{"hidden_size": 384, "hidden_act": "tanh_gelu", "norm": "layernorm", "qk_norm": false, "bias": "all", "tie_word_embeddings": false, "init_std_qkv": 0.0252, "optimizer": "muon_variant", "lr_mult_qkv": 0.5, "beta1": 0.95, "max_grad_norm": 0.5, "decay_fraction": 1.0, "doc_mask": true, "train_tokens": 564000000, "dataset": "wikipedia_en"}
Each number is 500 + 25 x the weight over its row's rms, rounded and kept within 0 to 999. Layers, rows and columns count from 0. Numbers have three digits each. The size before them is the row's rms in percent of the matrix's.

# layer 8 MLP down (transposed), 1536x384, rms 0.0613, rows 139-344, columns 64-95
101:495511503483498499486496511498524489515543517472504501467482474515528501496508495476505512534523
104:513502510507523509526466497464474490513479501513497497522526486540483465504509525506526531482501
091:482527523506462539496495479505480500500486501505511466509494502525495424526500490481521512524509
110:434476483468492559517493530475498507490502499457472499517539517491518501518476491470497500513491
091:474552496493482521527561470469497496500510500478510497476521509508503517519475497504505543544471
098:498531540524502498507499495495471521463570484495530469533521434515514482498481502476523508452531
096:491491486475520453538441500514497526496496443484497550490457499529531500514515488476517489511561
101:495494513490505476541508498498520476499514475533506467514557510465468481540496465479498498511492
095:492484512511506491489523542499509547520476517530492497505505501488522500460483462495493513497474
095:521490490452517501478479476541521492454478483502490487496521502490495522499502442489489471521544
102:470485465528512535510497481490473504464442489526550519491480484514500476504502490487496494504479
102:495510508529433552521474496491512494477505478499499478500493484452537495522520502499457489521506
098:458532502500472468479494499482510522532508508514505542494467455467524487501520425506495552480439
100:483511512513509514547525501493531511524534431517495514506486537479506492524457509499496470491510
093:469536521512514497500497485490563552484509493516508471531518503515495516536503518502459543485500
104:517484509523504541502523515461470515514517485444529503491518473530462540518506563510474528508456
105:541508501522534482495522530512493534529463540466475508501466513505547480478514434480540489465534
102:534488511471492501497507488485502515476517459451513488502457522484462512512456499479481451512489
100:454508517477467490503477467542515491506527512493470515504490528524469508516490478482506512458516
100:486457509473536495515479466518501448504523513483508509482440535474507509573440509483513491518502
102:542476533506475495514463511456481462479469508469529497513475510482492470536544493493476507486519
095:528497489530499460466503523478506525486510501520448442503533535441482471492512496507509508493443
091:514475516532475524468509520469540493539447494512547502497492487502500532527528541485484464471500
110:528509507505496462465513519502510491537489517539483540537536515466497482505465491499504497536530
103:478476502494497502480490509499499496517478441517493528568531503491519523477541527513536514506496
121:497527498509478530515500444494478481481522550486478455533567491500538489531510491528496505518508
102:460544484480546509499489518501467464527521481463493465501552478500535505495537501478505508506527
101:486519508451465525509527478490467523458528533532492498516513528491476537530498486483506511512513
095:524494521514561467511490462516541498496537520505477510470520512505520457466509471505464531491509
100:505484526508493517490531513522447466459492503504482471478533525494542505442517510456524555520500
104:495446499509512472443508466550461477481460461512481463522489463466493518507504508536558477494513
097:539507507503464481521477509523502507499522499480482476534517536490505484478458529547484514520477
103:508477484514517497453496494502493505523469468476545478474513524537495519468521511506487519515526
103:521459499497480513519508516466504506486505511572483547559484544501506518523509431482526494503488
106:504506517522506506523532520528508520531470539514487495468502466532481494546506501512514468487558
102:501491510516504520495514492513508515501537470505462479513518497473480517495487542524483480504527
092:532518502522499506481495487482531485496515462554483498475468473507522481496485464521485497529526
100:481501477532474568505523541510511476495508497480503484509472491506515516451498475488478487534483
102:502483539495502517449470473505527530474538527495517480474499463528502509489487508528499495534483
099:453477525515509491502552508507493502508489519540523512514520475544511490466508499493527483498508
097:510522499513495511488455492490517496511470510494514514563492484498503474506448471484509451463504
103:467473475510464541482468497516521495522519497526458517472467482513499556503495465506503482486489
105:471460461535541461466493521524480501457529480491478497494490521482524529509521516531484491455505
100:519530485529532428479484519519483503541492481515494512533521499466507560484480509488508530519496
093:518489473498451446490519512512477512512433516500495489480493492570483504505518459495531521513532
096:525457513533498487522475440467517488488533519494501476538505505478502483548514520521479448470504
099:506529558520500504462502486474510518511530524511499518497531539472501493497520471485488507484475
101:492529456495525533502515493510520557503474464494528469499527486523503566483533457534451536532486
094:505535551503517506469486462483477505495468504544524531542473491530501510489461479476501535457507
097:476486509520539491509493486483492464487516537487522515515453476532496524460501502495476463501513
100:513464448509494482495489466465516476536537511505449501490479537527514471489471473459509466477514
102:442494496470520522524540530530534526506491507447549461458508529519453523520481505552476454496508
096:468504580481446497510485493487564507480514469445494512527462502524517527523512513499523503469510
108:506494478498476517559531491540442544467519469528465508527510487449477492475493560536489480501528
106:456458477474445488506493480498521470493533528549503498484441526517473530499493493520501462503464
099:477487500495518510524507510517536520517479488505522471468505501473498476479532457524469522475519
102:453490496503521498509456481472470483496484535482531523494516515477496481523507515474562453467519
102:551438467455511511516498514494491534518475517509507483509526514472441490493518522540489481530442
098:489529558547484474499493477501537490475509496527495497497479526506529495579534519507492484490493
098:483510469481474488468509551503502524467492491494520480500487477471513576514500471490458480469518
097:508543533496521461453496510562451549470496484501480534480502501482491489484513515517488516523532
100:492497485508488518487523499490500491491506484501530450503528499462479501513516474525513521455519
099:548470498492530474507462462512490497506476511516471481467493483506487514510454516480496514528533
104:510496493507458515503479479502520467543534426511479552518487495489511503492518470551526431536529
105:475492496501505512514516449508460505474439477498513528459534461467489453527493487476466498478504
096:504489477490486512525530518474495449551486514503480489521492476530509533502504481472502502512491
101:521489497487495525507515561485561527488489494509486555503497523478458487515544510512480463480489
102:495497524530472493498494476469494471494491487480504521546481465502525490517462511507534518534468
099:454534490494565523488488494466464487501491442522518506529573519453514514529497495472488495486477
103:514539502485490504494527554530508517506540514509469496541460556505459511516460515477507474509507
098:513498529479464525475478571508457489567539524509538485515544495533545536493494459495461498488495
096:481519484481436477499485474493446487520516504512483503492501509504517533522456514493512481512481
103:491483515524501525475493524517489476526512508517504479493510498522473524493473500496506487484486
104:492474477493548484510505476496469477529532489502515539494449505472448511508532478487482451461537
104:551502471454508474517546510507470467474516493485499466496493461502535487548494498526489493498531
099:471530493542516473476467546576496522487463497494500470510481493523513473484536474481524499541528
094:506494490469473478505512527508520476499512455577515545548519536506503516478493481447486471490522
098:534459498519457460528548462498511506515475488527511497460520447503497484508499534482472521520450
108:500503481502478514515556498479479524497484488490491516517496474528450472508432472531433539547544
102:496493464490455487473469499506509491491518491506446477521510465524546507494486496530453452470496
106:468509516530504535511512522454510492491471528473546500489452474510527495486517515509509499513436
100:553471471512488550495483505502522458449505519531517467483453486496467477514507501519489480524539
103:488486506520479498487496505523466486499496473512474507485466546504490462507528525519490486503503
099:449546524489454506514495476489490457495505529483482498528503443543500527497494514531518480512541
095:505510488501532473498465511460474503511534492520498519525532472549484505484527507464515495491489
102:491508527531488443466520489500460529503475507574491517510508474451484563507543479519516495486486
105:552465500451485503494467487492559498493498519526488496530514491521473483450512465516476520478546
091:479533499496533518490429512468469506446486480508500548494510473459493475486497509482543508468443
104:464537496498482497495521486479510497496429503527537527497500561514536471477511495511494505520517
101:483534484515485503483503486489492524526546487528500485529529520529528511516501511504530538457514
095:479500474485490558488510495549542458465503527508496497528482495473503487471511500512521504487467
095:510484522514499539523518492536529507503484556510434474518477539504459490501525560505506469514470
103:539520476521477503544528461476463484529505504465491457510521502509455512524514460489499470456524
101:484498502523548507524485510493534502486508533514505504528475494504467469493512493508463490508473
105:538506467441520530469523499506452525441479504543540459478469518498527541526528466475506486543498
097:467472534496516519525505498473504468512431524491517505543508529535512503470470453477489469519479
098:546470472527473482507508540515483453525520516452464512510481481495512495503524485506488501509469
099:504500505512484491494551476478510484492508483507544510479514479569476520509517458469499444487486
095:504497487484509507491463455493494496517476524522501505493485535500484514519507520492485511477479
103:541478503530507547466468500485501514545468502502482527497487546520472496522498518514487499489534
097:489479530502512489477473511482525495503498501496507538525534530498505494463493506478465467488508
108:516501497497486515497497491520489486490466488493495508483519507499499496517477534503526526464495
099:498496545526531493481497499521473456484462537497515469468478507501506480468491454485514459513467
095:527577543517568498508509494500445497488462505516486512494512488508501568519486498516511501501514
100:544465512449498521529484500492469520530535458507485520540443511535508524478499520499474495496444
093:496488481506503496505499471512484477507530487521472494532533502483497453491513514476498460492513
099:488470497472496507447511510530472505529513525508516469509490467471487471500478513525518508506516
112:484460511475484521441499471493499507513471483507472553525499515492520492521449503503508503466479
104:526498452505530490502526492511465567482484517478480514492531517493485495499452516491486458482509
098:508519508494503545465472524501512477485502501511519509537507516490499518525450481489459446518482
099:511481501521523498546509505512570504517484492513515462441480466560448522473496466524467503534497
099:503457523524483516516490460459503527542433497513481500491492428534509521476515549499529443494469
096:481481457512536503500525515484491498519468473507527481491489483478531481501478471523470473521538
099:524531484527515498505501509549523480448511498475545491463541450522496510527546478504497554517485
103:497564480484486527477514487532495538443506448506521543509505498522495496488489498568549516467472
098:529507541487529483465485538496513470519497509519486523490525501540493463497490474467496549496463
100:473551511498495530536521482476517496492507517478487504447490482506480493511484504473489510460495
104:492529497515517492538494523487522489513487506486519490469476504513506479491447503512479513523471
095:512485522450483541496504494491452476492499478459486481474525482527469463529497451523508504548522
101:530488470534541476459514475508453497528544537535516513525527526466476486469472501515485513482528
100:517507472499515465507510492478472500481505524458507512475442588497487510514469462520493519473488
095:515531489477511511493528452464488503514478515480522482532459464507510450513482511484502485468487
099:566454500458520489507488547503520532510536544473446494541540503519491503504459472483503504529494
098:524455485459459474545525511506507484484517512515521511500469518517517462501485506459509468474472
104:522464521502492539512544473471481466498467520574500525465508497512514502496496497512501491500484
110:517493505522523513527521511498466469495519483448459498507490492495535555464535503510536495512526
099:467506487467531542503519502516471480502486536505525539487509495517505524536508533478495478505466
094:518537489503484517518514454488493534491552519500480494470509504497466499484505471488469460485498
101:519504475522480546457542499485530495520456494483470480472478477535484476506525486506493502502503
096:496496501558477525513499524538533501518530502465493492539487475501475451512477525525564494540449
099:523495463537460522516489532511507434518513524487505486490532478510523504518562504451505493485540
100:525484488530464515491506489489484529492490524492493500488509506540474454486483504499533488500484
096:502507504474459479531501507504467493520510476487538489494475500505533443499526526525476498515545
100:495533453461516497545550471525508485516540529536507515527478509509509558512466554477455513529491
094:507519497515553516509511527530494475512491497514512507518469456561514496470502514501533478481515
112:501536470502501508545483480476532487514489528527476498539481521475511499494500516508480492503499
099:455518479482512509510500536496478509528506463501464480486472560490483513492495459462535489524483
096:473495537521481501469494493502474521485472526518527481545532517479526500473523543507508518473555
101:498448456487454506501524488523512535534527465493527546509514483505501512475517476500529534503502
091:502510524502520512472539558473560505518483499494504496517508461494433490517526508514504479509500
100:533501447514513459469451514475496512510545494488493486516482497506489533489501486473500509476491
098:490469477504483528526506503521499498493539475506518513504515497499503513504458500484465505459442
100:499513487523510485522490527442485490501485483469464514509524479533479470484480463490516525507519
110:513497507515511542489491558490509496511473521525518518512471529509466506465496495516491520458483
101:479472478505504467509533539484483492460545482538512522517467515534486514447520473503499436494485
096:476506482488530479504525519490518507477434539550505484495494490492516470523504486497522521522467
095:502467454498503484486541547501460501454516482535497519456486534516516503481522509507506467526518
103:502453553513521514504479521489556522479497495521515501478529490479485508480495481529488503516497
106:501512477499500491499507472527474516484481486503484482501490459461494501529497530518462487531504
098:463512486482528524531503489483468530515535519527509489524513490531521521498502503525450523540509
100:469493499537472517475519541498467517498522506469536516470490484551498497500508494442450531507454
101:489470481487517489495477479474537495511556441536489472493523490483469511494467504479484534525515
109:475532488517462493492506515538486492492502488517513507489505470528553478512477513511509500494526
095:493490502500503522486512475477485500501542553523522542525497485519508537530524470516491492500503
106:474545450514534505483505518541518464497532520448484499519484513500473502520520501492480517438506
098:532483501439536449532511471496504546542501484495536479482491495460494511488473481532501493489510
096:516503499490460470479516498506469481540494517516509518491493516498489507466501498513528433504495
103:506503513513462496543517473492534492494524502484504486512508475470483496490511466478513523479533
096:476494475520504512495531508520514532507550469461507502497479480472518552494497508503527489508511
101:555491533490486520502499485472464439506487505512468514472500505501504477487533494462506465469533
109:474516484478520483463466499519492511523532520506526500504501461498531477504462458525511465510501
100:529445513530516478509461508485497521494459542498487514524484460483443529482483552475459493524523
104:476532475541462524482503556497462471505491500493513486504503493471525505472485481490509481470529
102:516496492499478499470480525441497526524505484496487477519504510491496459523509478515536503516498
096:469503448526518460507526484533521501479504489523438499488480520493498533491505528523521488489491
097:488468544477504462518501514453487483516473567507455489464467486502509513508497525475489526500502
095:479524526503502528489487500496504534571534529463518505491489525490507507496513511491476503511501
092:462463467506513478452512518477519466491459524516464496450521532524511488535468509515525508532496
095:478494458477445530508501497553469527531471534461535492504490515466522493529516493479535466543468
101:506491513500508471514526478509509497520523486493491462498471484486552454487516462532501442502462
103:476459466453507512501478484482520461531501492535566528503498553524491538502517505458456494478467
094:470496480463477470472489484523524527493529525480489482508514499508490537496521528502472485509454
097:492495504517473510468469494522482512471533480495514492490509486483505503502487505495503516500502
092:496479510495541494501484465488507493493538501506460470503561511520474521509502492526504512533523
096:463511537467506509461464508509484473502511481516507481459510470482552479521506501522483523562446
103:512462478520474485538491546498481461528465450533524491508489493478502484518508492486470465497504
106:476473498489494502524502508492518452516483555537487527484517508515489535474496492489478480482422
104:529522540458518501504548495503455487519523518537464483476496559494500499497497483510473497504544
098:508498507468473487496482498483486500514557498533515522502520480500482538483462486531498471493500
092:514520477485474485516459495494475545540526490509480512466548515481466507522524489510499497488506
097:474550541459499466455490515508496496478491475501484485489527500567513497501478501479492498532521
100:533518540501506521492479523485530511534501521537484529506479527486518509522508474517480499528558
099:512471514465566522537508481495492491513484479482448498519514517505492499513515486540480507481493
098:465519469526467476487536475454478495506495488504533510509499514502509491475508508460469479502521
100:531445511484521525537505480478476533487547482490503498517493454492510518464484504499513518532484
098:514526496496530476515488508482515436529526445488506494494470459494550481513519529448538527544519
097:514455495496489472503509485495444482489449510507524496509504481493525488492508485517535515512456
093:540480525523482512491482482492490505521550491479520505557524506494474487532475477493519489463520
100:492515486520488489528527517556474441484471504505519505502492441526522512496482505538529523493480
102:504546473492490444475504520505485490487515533467518477479534505490538518492481528525531494519490
106:524475484492530504509523487495547497540501507470496491514493522530520483492516505512498502511480
104:472490492484501479516477496533508523525542519469450515468523501516482500478484494490551570470543
115:513503495535520468503557467496501491480501494471492460505465493442532483485527547472474488511541
093:491485503495492520468556504499498499484508461531505480510460498485453497488474479458512523546496
097:489522496508478483485497503465492505435518497479543483520486513511481498474517496517516520465535
099:443502472454504483476482464505538492538495526487503447476526493506499476527515522481535494524508
103:508487507482516500505483496538507494521501551490455533494484558511463505486520519467504511520486
104:456453509475497503482518469479517542480483503491543503475528483470503539469487501535451494492493
098:493507505485500498498501516494540475500512506561488483483484557518496475511528517561501493495493
115:505487474469548510498452486507498500496545519484537542483502483469531530511488467512532443463450
103:513540423497505437484487505490475526505464498495520485509508503522459482546546451518511495584516
103:516492478497530505517539499470494549478531500471514478450525493518481492527483509511498523477489
094:460497496492532514519495505487540500505538496519506542475519476502511515488460434516514497507535
097:518518517535532458441516483519474564489488520483520513493500527485504504506517515530472479510514
096:489474481509481549518526501501485507497511518501465533459509528481492543485501520505545443450523
097:491510511494525476523492499519462456539496496461508497432511516539500493489485467518513517498504
# layer 8 MLP up, 1536x384, rms 0.0772, rows 140-344, columns 64-95
103:474509502483498512462500484497480514510502488529507468530508485471536531560515472509506501533510
096:497470506478539458522498523480527503491460488501479540512488536520530525450479465515488480498483
106:537512506508499446479511510507533486520488518542493476522475485483463506501515516468508485527491
094:528511501548479511473496519534503486513510488518538535494493430500502476504511489502472526473475
105:526445470465472528527503534490488520513415457472488506493474516464488527517509499546540452542505
106:466497502492499532467513518538489483526498559500462476500539487481459491476462492530487525507458
102:522493476514445482520517466458466516511485505477498502496442499545520547476504524523509458493515
094:512485492515507510509540456523498506484539521452498504477486514467510452541474475513484458523506
092:479502496481483501529528498531522549469474498496490498475500492516505522514503485468470495500473
096:539531538448462469475468521522497491539547528484488521519468475516501489483462479528528512509516
101:496515524495505473528500485522462519498500533492512522475503543504452490483548473498528524486500
093:495537473485489533530492496506467509464521522530520479522491554541513546507513495504531504461562
099:506525528472498527463517475491501472467510557524478518482488489526458528495483499506540486481510
094:523507484513481526493502514490470484499488492487501531477459498524515514493476519489515480458514
104:471494532493504480492512476498507476478506500539484453502507487504594498468511479539499482501547
110:494479485514472521521516452529527475529481480460471487535498492553456516564506448511503514509491
098:497519475478511468522505491476521518529510522526512486468513523468475496434536524509538495479510
097:498465484528478496516554538486491489512503496524507505481486495518518516481514522535511483523490
105:547569491526474517537480516468488509505508511504491450524523455475512488457522488489484493505532
106:512481523474482482534504451483494487490499504503520486495515531478495541463452502499511538468500
100:477481486468542469502493494542514495507477479457537537509499475504540504524474516515513497507519
092:516507480486503479508463506486478505506491525533505456554503539523499477485531475460500458497486
105:537533489460532501496499498501497487500500511533502474493480547501503502495487477522505480498488
102:506505516476509508509555456476466496471496487507479444476480516491459486488561489488498495449496
114:500493520523506507547513503526509478523497477501499500446506518503529486529475501497513498459529
101:498446513481486508477496524449546477516472436518525496489498509535493502486461522510447487489494
098:491536501535511516513499479532533500501471476485515441513513447507508467492490519486515503506530
100:495479527483498473500511516498454482503488472523537506499487497530528526467526490494502458495534
107:473490529484472482501520499501480492516479529495495515503515499561496496531491518514563523561509
105:509511469531481507528521510478475514489498512451537453502531519497480507496462482470452459480517
101:473499482534530534431528524535489464505430508504479513455485526495544489538560459473511548476521
097:466520525507473509525519504528505506510477504530511502529495518512445533515495525545503492526532
100:483497518496536470483471469501507518496479479459485497538488476501505446481500510520470512510483
103:494502499483517501494517465524508494466499536472475480472497507497473485504517550477485538463472
102:496536470491487516461542483497513479484473521476509478496479527491528482473495450515489529498502
093:507542485469489553556467476583562528509451526507528523530545536508496519514475521545548521508481
099:518496517508488481513529470512476509473486524508536519499484474465466503490507495485548483483477
100:487504487504462507500494542492491440515502514485513449492511508511515477516511529485499496508534
102:479517544494489482495496488517496498501496479492486470495499456488487540510466507496532540495500
101:512522525522484516484563506533443486491496523501533506498511494506503456509520500504463515501516
099:480490522503493510492522523459508480528446497516510503541501483512524461493490520507510505483505
099:573537485493470496492462461475579454521507469509520528481539508500511538492492477493479505505513
101:506473449500494494502510521525489544471487510492533492507523495548529512544531482498482468510465
093:520513534520537528519489452488520523526505485504493486521566484492486466513488519517500462471480
096:446547498526501466495503505466481503523468472501559520485510500535435490491503474521448514488528
110:568470523501485512480485548495526525504504510488489464509512494470468508477520476477484498510496
105:579501530540453488484464511517490465498464533452502500515464502504543450533489509481529469521521
091:511530457481472481484497547495508512512502512476513481525491477497510463492490520541490528530510
094:526532505478500551476497491551506509480479535487491496471536477517500518537490510485494513517477
105:490517468449497515501510482504531499470500542499525508509506541489517505482498481528505514513526
098:505528502541516488488455500496485509479497507508511475502525504485548479463464517511490510529511
093:502507486469508500484510480510478466507523507512526479520514505468530495504485519526518536496531
108:514508556431517537483496472437539496481483522531523546512473544565545481499507499474505507529522
103:502514494542491503433504560424491487508474494464507499496564507509495495510530508514500487487494
100:538538490465461476484491490490493547483536474520507491511511500511500514488529489487523515465466
103:520522470518528476522513502512513527513498464520465501534495470505523494475484440501480470464478
100:483530527487476445420503496537544471496559505493502520480501506517546482523454488467485509470497
103:508522463465476513503540484514492457524480493475516490516501522492489470458507495506504469540529
097:500521514497487487515542510529499445486467453468499494504478535513476480513532506485498463485503
095:509469504525535523587545460505475514521489524507503490543470502507518517465478480524482517467507
102:531522507537527511472493499477484511517463518475511540534505498524505519547473495509473491484459
098:499492478481493497515490497472463550502521536504468508514479523503570495511495513498516479531438
100:559505527503515479502519501536525537518492508521489458495511459505492559480484470495493496467499
097:475465485482520527479506513499519461470522523530521477459501465496484511514542509529523518470544
103:475475515515474493474501505491493539506499511498496464507538518473472508497550537502530530497506
097:450528465480533483484460510495463457480517522501508542511495502505498534499411540475484514540499
103:518488496530513483485497498538533532517474489535491492478497585484478507495516512465537528461530
100:502500436497506509531494521510497512475521499515480529474463510524502529478485492533529483477549
104:501514541482521493536497482485475500476488493483526483528489473548520482487512516490550506501492
101:503497486493496506513524501493541496480496483479490497505448532475476493463484504505512530467499
100:550438497503554517452535518521470529480499511482532459477476493523503464471500518528492507469527
105:506501522535475493505511486459528518502444517517466503490470473462487461541535497485541454487461
106:465495448470464540524509488497482454494502467461494499542516537460532470474502498512518553465511
106:488492496532470470507477499514506497568503480536484509490483530489468541486511478460465500510469
101:493491489447549465527534498503469501522557523495520503512513512524476475502517485495518518515513
093:540477481490535521478510486493504498517536527482497479487479496484481487523484521526484520508455
101:500509528559481534499469530506512469472527521499498518496531533520505520521505514483503518533533
108:506481484495536504512462543522499533489523504473545473470488540474536507492547480491494501455479
101:495523555496519513485506452526496536529518531534534526511499513481497500509516516529497518528484
100:523503524516512478506529502525502527530484493511484479471474543514462490519480535468485468513487
101:495537517535493493482486506498517514569512506512514502516542515487509536467509490535545465525479
102:488522506537527535497538509513483535514490523521513533565508452472492532476427503504506510484481
098:513490533499491506477480502539482486522482531521503533494443471494491480487519506514497509475531
095:493480516441458536526523470558519503447483467506492490447444493454504488513495500532496489511497
097:489516503451486575529483498520550483526535529518471507467469525526509464508505508510500531555509
100:534508506510519492491493517490472498492473474518501479491502508467533522481474504499556505499517
095:505496506493514506496549475511482514498545516501516475505500505484484476506499527544511488518546
102:487496492505558485509446536504488488465521461490507492488496495469466497457519488513523475491505
101:513477507460520537504485510509485520447458456489488501484453485535505491482502515486486481551508
097:495477514528508463476470523464471522503563525530475470470495520551499485473473526528523514496483
100:462512517456504465503486526522474532511507502469497500548529483489482524485464456513502513542522
099:470473511490499488489506535498530529525489493492512530513517513462483488456524519498506520539541
102:496480508503472479467529458543462521489507481494507537475531446490506541523507494478517522526527
098:455469517491472482545531501504532534470501504465506516493499537491505490526533565524473535513494
093:470534495480527538464465522507531495516541502450511497457473507451493487520521511496480499509516
098:467508484483503515449501506504527546483518503517505462490510494528489490492500500502494525528545
102:496510498486485508503496474508501484494467503473490470516472479465525505469505533464507533497536
100:517498521495484537505514515538491527461494490464505517537511558520524485456523494498442460483528
100:503526477488512498492560513515513510469513512504482451506497448508544522512545523512491468468528
100:469506498493510469529459482499510511471477487468544505470463491453482497525488515507498498511506
102:498507543484480525508539493441503560502464512505507520467485505502474519508533488480487526498477
099:541484479435508467572494485497494467536549492541472511509540491475519539475497527515476548473526
098:476527520482568520517487501474503500471515505498547537505481521481497477524501504457530488530505
102:514536494530542506477546519575475505485466511477491500492520497487516487541502476504503505525536
090:501518490493520495500498484541496530496490497505542492556519517503455488498477492529483492491523
102:507508474512522504508516498461508468489503553535491476546514524509520475538514518515469489466481
103:457482511525483517493519522475485542509485504507529535501540454541492506469524497527485526510511
104:479509543492511465526509555478504528463514518483499508514496479480521479499502502463465545496494
099:508496540500489516514523477523504516478508517538511479510530498486538466449480486502513500566480
099:458531500504470525525476458444505504498522511528478480509523485547485496452534491522519502499516
097:487514485477483483507484523513501474455477516507504468523501493493457455501551482498488527513530
093:521545488482494491488490508530519484482525498547522496467520551515500493544517563482487489498532
097:479495481480442479495468519488505529498499518513520513538497482492484513512480533599499488529467
102:531494502484532516533498487512542464553499491548512486471476499505502512489489490474483494515505
097:506507494547518498490491451510532492522482510515505489520467466487489537515485504476515488512491
102:523502481531480512491478523501476439502541472489520504525515526534505490529528514504483491521477
105:506491495553498510483496525528523547537497515511507475506503536530482482521547516518491494504508
100:470520470492503531515462509528514515490500508498537509469498539523478508497495540494501485501511
100:513509505470439509547510478488518541497494464496525541422518491519516498507540452510488487482481
102:485476522475485542504463503493490485534494529481497445490538478500500493493475519491521477484531
094:481549533520494488485528492500515467505538461502499498454497521498516556462532494491479472479523
094:450523504509499527488501489434481450469469483502542480477511494527499482478482498484533473504523
095:477542490438502486528510498504550544509487509486490496467487502499463486497504474554533470450554
107:511481502512440476474486554480485482533529541465502497513515469533509503484469489520508533528516
110:516459513436494506531496469486517512483501507510469454496503570524519471521491504510501520505468
098:509476520472525470498482493522494514514519474498496479506541546509508485477503447522490519492511
096:466488484478528537468482542535511471496472469483465487470480484521550487487455521488482457501551
096:507534518489537485500497518535458475474530524512526503481482518517513532500507510502467483477483
095:478506525440464476504498496467512506510469515530512505526498497496491502521523489516520513502502
101:489474495481532481523513497548512545483481546470591510501476510516534469491491460470449525474488
099:508549540458500507494513509507535490435479541539470484509484504491535491548514531499521491498525
100:503495476542489512467506478484532504486475485493488459498490508496499539547461541476539475503473
097:529486552474514525502448476489507523470479511515458525483484505476502494525504571492523468482503
102:467458533519519478497516492507443479485457491509503460528489502462515502516503524500506495520480
103:476531527478464524518572510523505485481527550512564467528473496527493473517494485483524564531498
103:511512493506513558499485512487531483491484537524478502494488475488484446508504509525458487479489
095:519489470516468494542553526523499489507474521467506470513502482490523549504529470497489482480440
102:492504519535472494469503533498493510507469546477478516514473490525539539531460502500502521480480
096:502489503460486530508508470494474487435506493503501487518524482474549512487474502484497545497482
096:498512531499507515515570506497529483516522457528510532541442477519464441516510496507528537475484
092:502531512460481473445466512496508521485475521541507485431452524472541513486533524391464460488518
099:476494524485495511504528497530478538475548500554519463472503534521518517486463468506489522525541
105:521539508472499479453470514505426512478522464528529520528499502516504496501461507535447491462515
103:506506440497518525483505531530513488483483521501488515473478481518487502517472500425502555492502
097:484490492490542512506555492514510519473480518460546435514504528483500551482480551507505483517544
098:540518546474510487491519517525552510495460502460504487529551489486490520456466469498479463520494
101:475534485487455509465505484523516476527554511484468500482478477487541490497470483504508506541511
103:456526510498505484473516485481495470494484492508508512459516499502526518518524508464534501456537
095:468519512486480492517454531503519483492454531493547496513492472512523481502480515527511496537496
100:561518498493512516528501506500515520507447471466496518529559458525494520469436503528528487522558
098:534484504489443542524545474495504505490502496496516478458460497487477484487523496549503484494514
102:526509505496480503542489509544484507534498499494480494471541484493439517511520496500484467482508
093:510539454497479506481504529497499523514466503554517500483490544489499519487496503524497493481514
106:526517513499481474515516510482482506460462488474504499524507507481493516484526498513479502493465
103:467441491512444529469505520544493489482461528497523510507495506471496487502509498533494486468490
096:500491499547501503478487507504493459475502494511511485478501499475493476475489503470461555451546
102:498472502507539502458498517513522491455469523518494550528469577474479478528530527544512504504502
089:497512517483526494485475533487472483520510501515515474541582496501491487532502538525493493503490
100:477532479563559523541507482514528534518523460536485491517512495506507485475472507512505512476479
106:486524516553522536541548516497479510477463470476495500503536473493517488444512531504476516526491
099:520521539502447488506498474502497486485470475504551486494496572535514501493526501485511506477507
104:550472505520502509507508483478483545490502512493472540474485470535491468526500534526533485507520
100:477512507528460509477568495487485498483508478499484525471511493500540502492491483439489477449530
098:478485558459483508476491493489504486540492506505532487486492515524516502499476434483487497501511
099:513485477512497482568548461504498511518502475473486517489490535515534476512452517491540474482447
097:539493496452518488502571463533453496486475478541478492527499454500552505464506468499524480479437
097:541520481512492479496549519480539483486519491527486507489473488507503544451534524528494485498492
095:480497511518534471511530514455535478498538497446519501473485483467540559490500514519509529504523
107:506549513522520517510561498539500489515489504499540502523476502466472487523490569537517540511517
100:512520478488483520530515484520483503487477528504471476519513509512499467484516466496525527532482
099:506533496538549514511481468516509487512486495549522497521504553476497503496495516465514497496520
092:487482539542503488502502492509458464477465502506474512506440503510492485544508501487515480469497
092:494507492484468519534487542541473522456454540498551498468503551468553507484500465434487464478534
101:529458496517516561506498505495503481535486536513535474482505502506500518503541496466493507493522
104:511514536459493481535499519500540520487523492523502476479475494521498478480489532446488531455493
104:517487523474482498506489521494490525479495468494523533510530560504493466497548499497524521489580
097:535494463523507491511490521501486537505493486459525479523508483472500487464482505492464481476531
100:474517494515498535460530513524520521496475500520529516509520518500539476551479494516496508539505
091:494509514536481502487520521534538527468464524487496500496488517525512484519491486494549485480514
104:520504513501501504492499478512453450464540533507475454488514529487471484502477503515476504485498
103:495474469461472492521468494538462493484476474483514545516512449521466467455517481496514518514504
100:469518488468500489487497498473500529544506537465496476509508508497548495493508552555520537503549
099:470518489435532484517474517555468463480507507486472478473460477513498554531514469509508498434496
101:501558479501494491497516488548511483518446540535467504503479525473513452484535525516473522488480
099:520499518509487472475505526534485513474508493488477488500536546508510466470510504545504456510479
097:475552487455554468536511472465492524479490535466501517534527502522477495522483529495521487531476
097:516456490485484502464516496488519496518453488483465516497448490452477508499511544444512510521509
100:494487489506470497488475467461492503495566503494496501449505525500528503498500469481489465488513
105:536509516458503518527482485499486564535468507518499514501498526475514497475516560512460519490528
103:471516497498481492503519497505454507483493488534526479500479490471506477520494527529556489467493
099:447487455513493489524485513504494508516506493544511473477542494486479476469477532475462482501544
109:518496528501482528502481514480492517493496532476476454484517529494461526477473504489529534479502
097:494474501526513470478502554541504510515511561467528535464476502456487509529532481472460477485496
098:506461484530503477507491519482506508515485478478525524513523465514469507521492475488462467494479
100:518513483494484526514520547549467485485486534537546494522510472438506526472520514533466488515526
103:499490517505450502503498495477459506530525488562493458470531513447479465465474485515491486461489
107:520528439496506517512474496497481475500556560496496500514495484540503479486479482534513501498496
101:468519472510471513436520464440496510511513509487538509484500467545491513460466524475497494488524
098:478487533529476497474567506498504496532501516480517499513517479503425443522503516492496513530532
104:466499510461497505529493495485535507471529532500483499488513480484499486530473524506529528502517
101:494550492512498513483481524484516459501521499516515517485519509454518497513485476506470508514511
094:497472553530536494530483496431485509482533519467484526469541492480499558506494523534531502497530
091:466523490477468560514508535475525492476442500509491509544468471506537480510518524472491488459491
100:544519499529530499489474525454497562488499498488591468523502514565523476543510461468501513504524
101:526522455490498500495507483571559525489482528504492539498512501500486491481487509473512512499500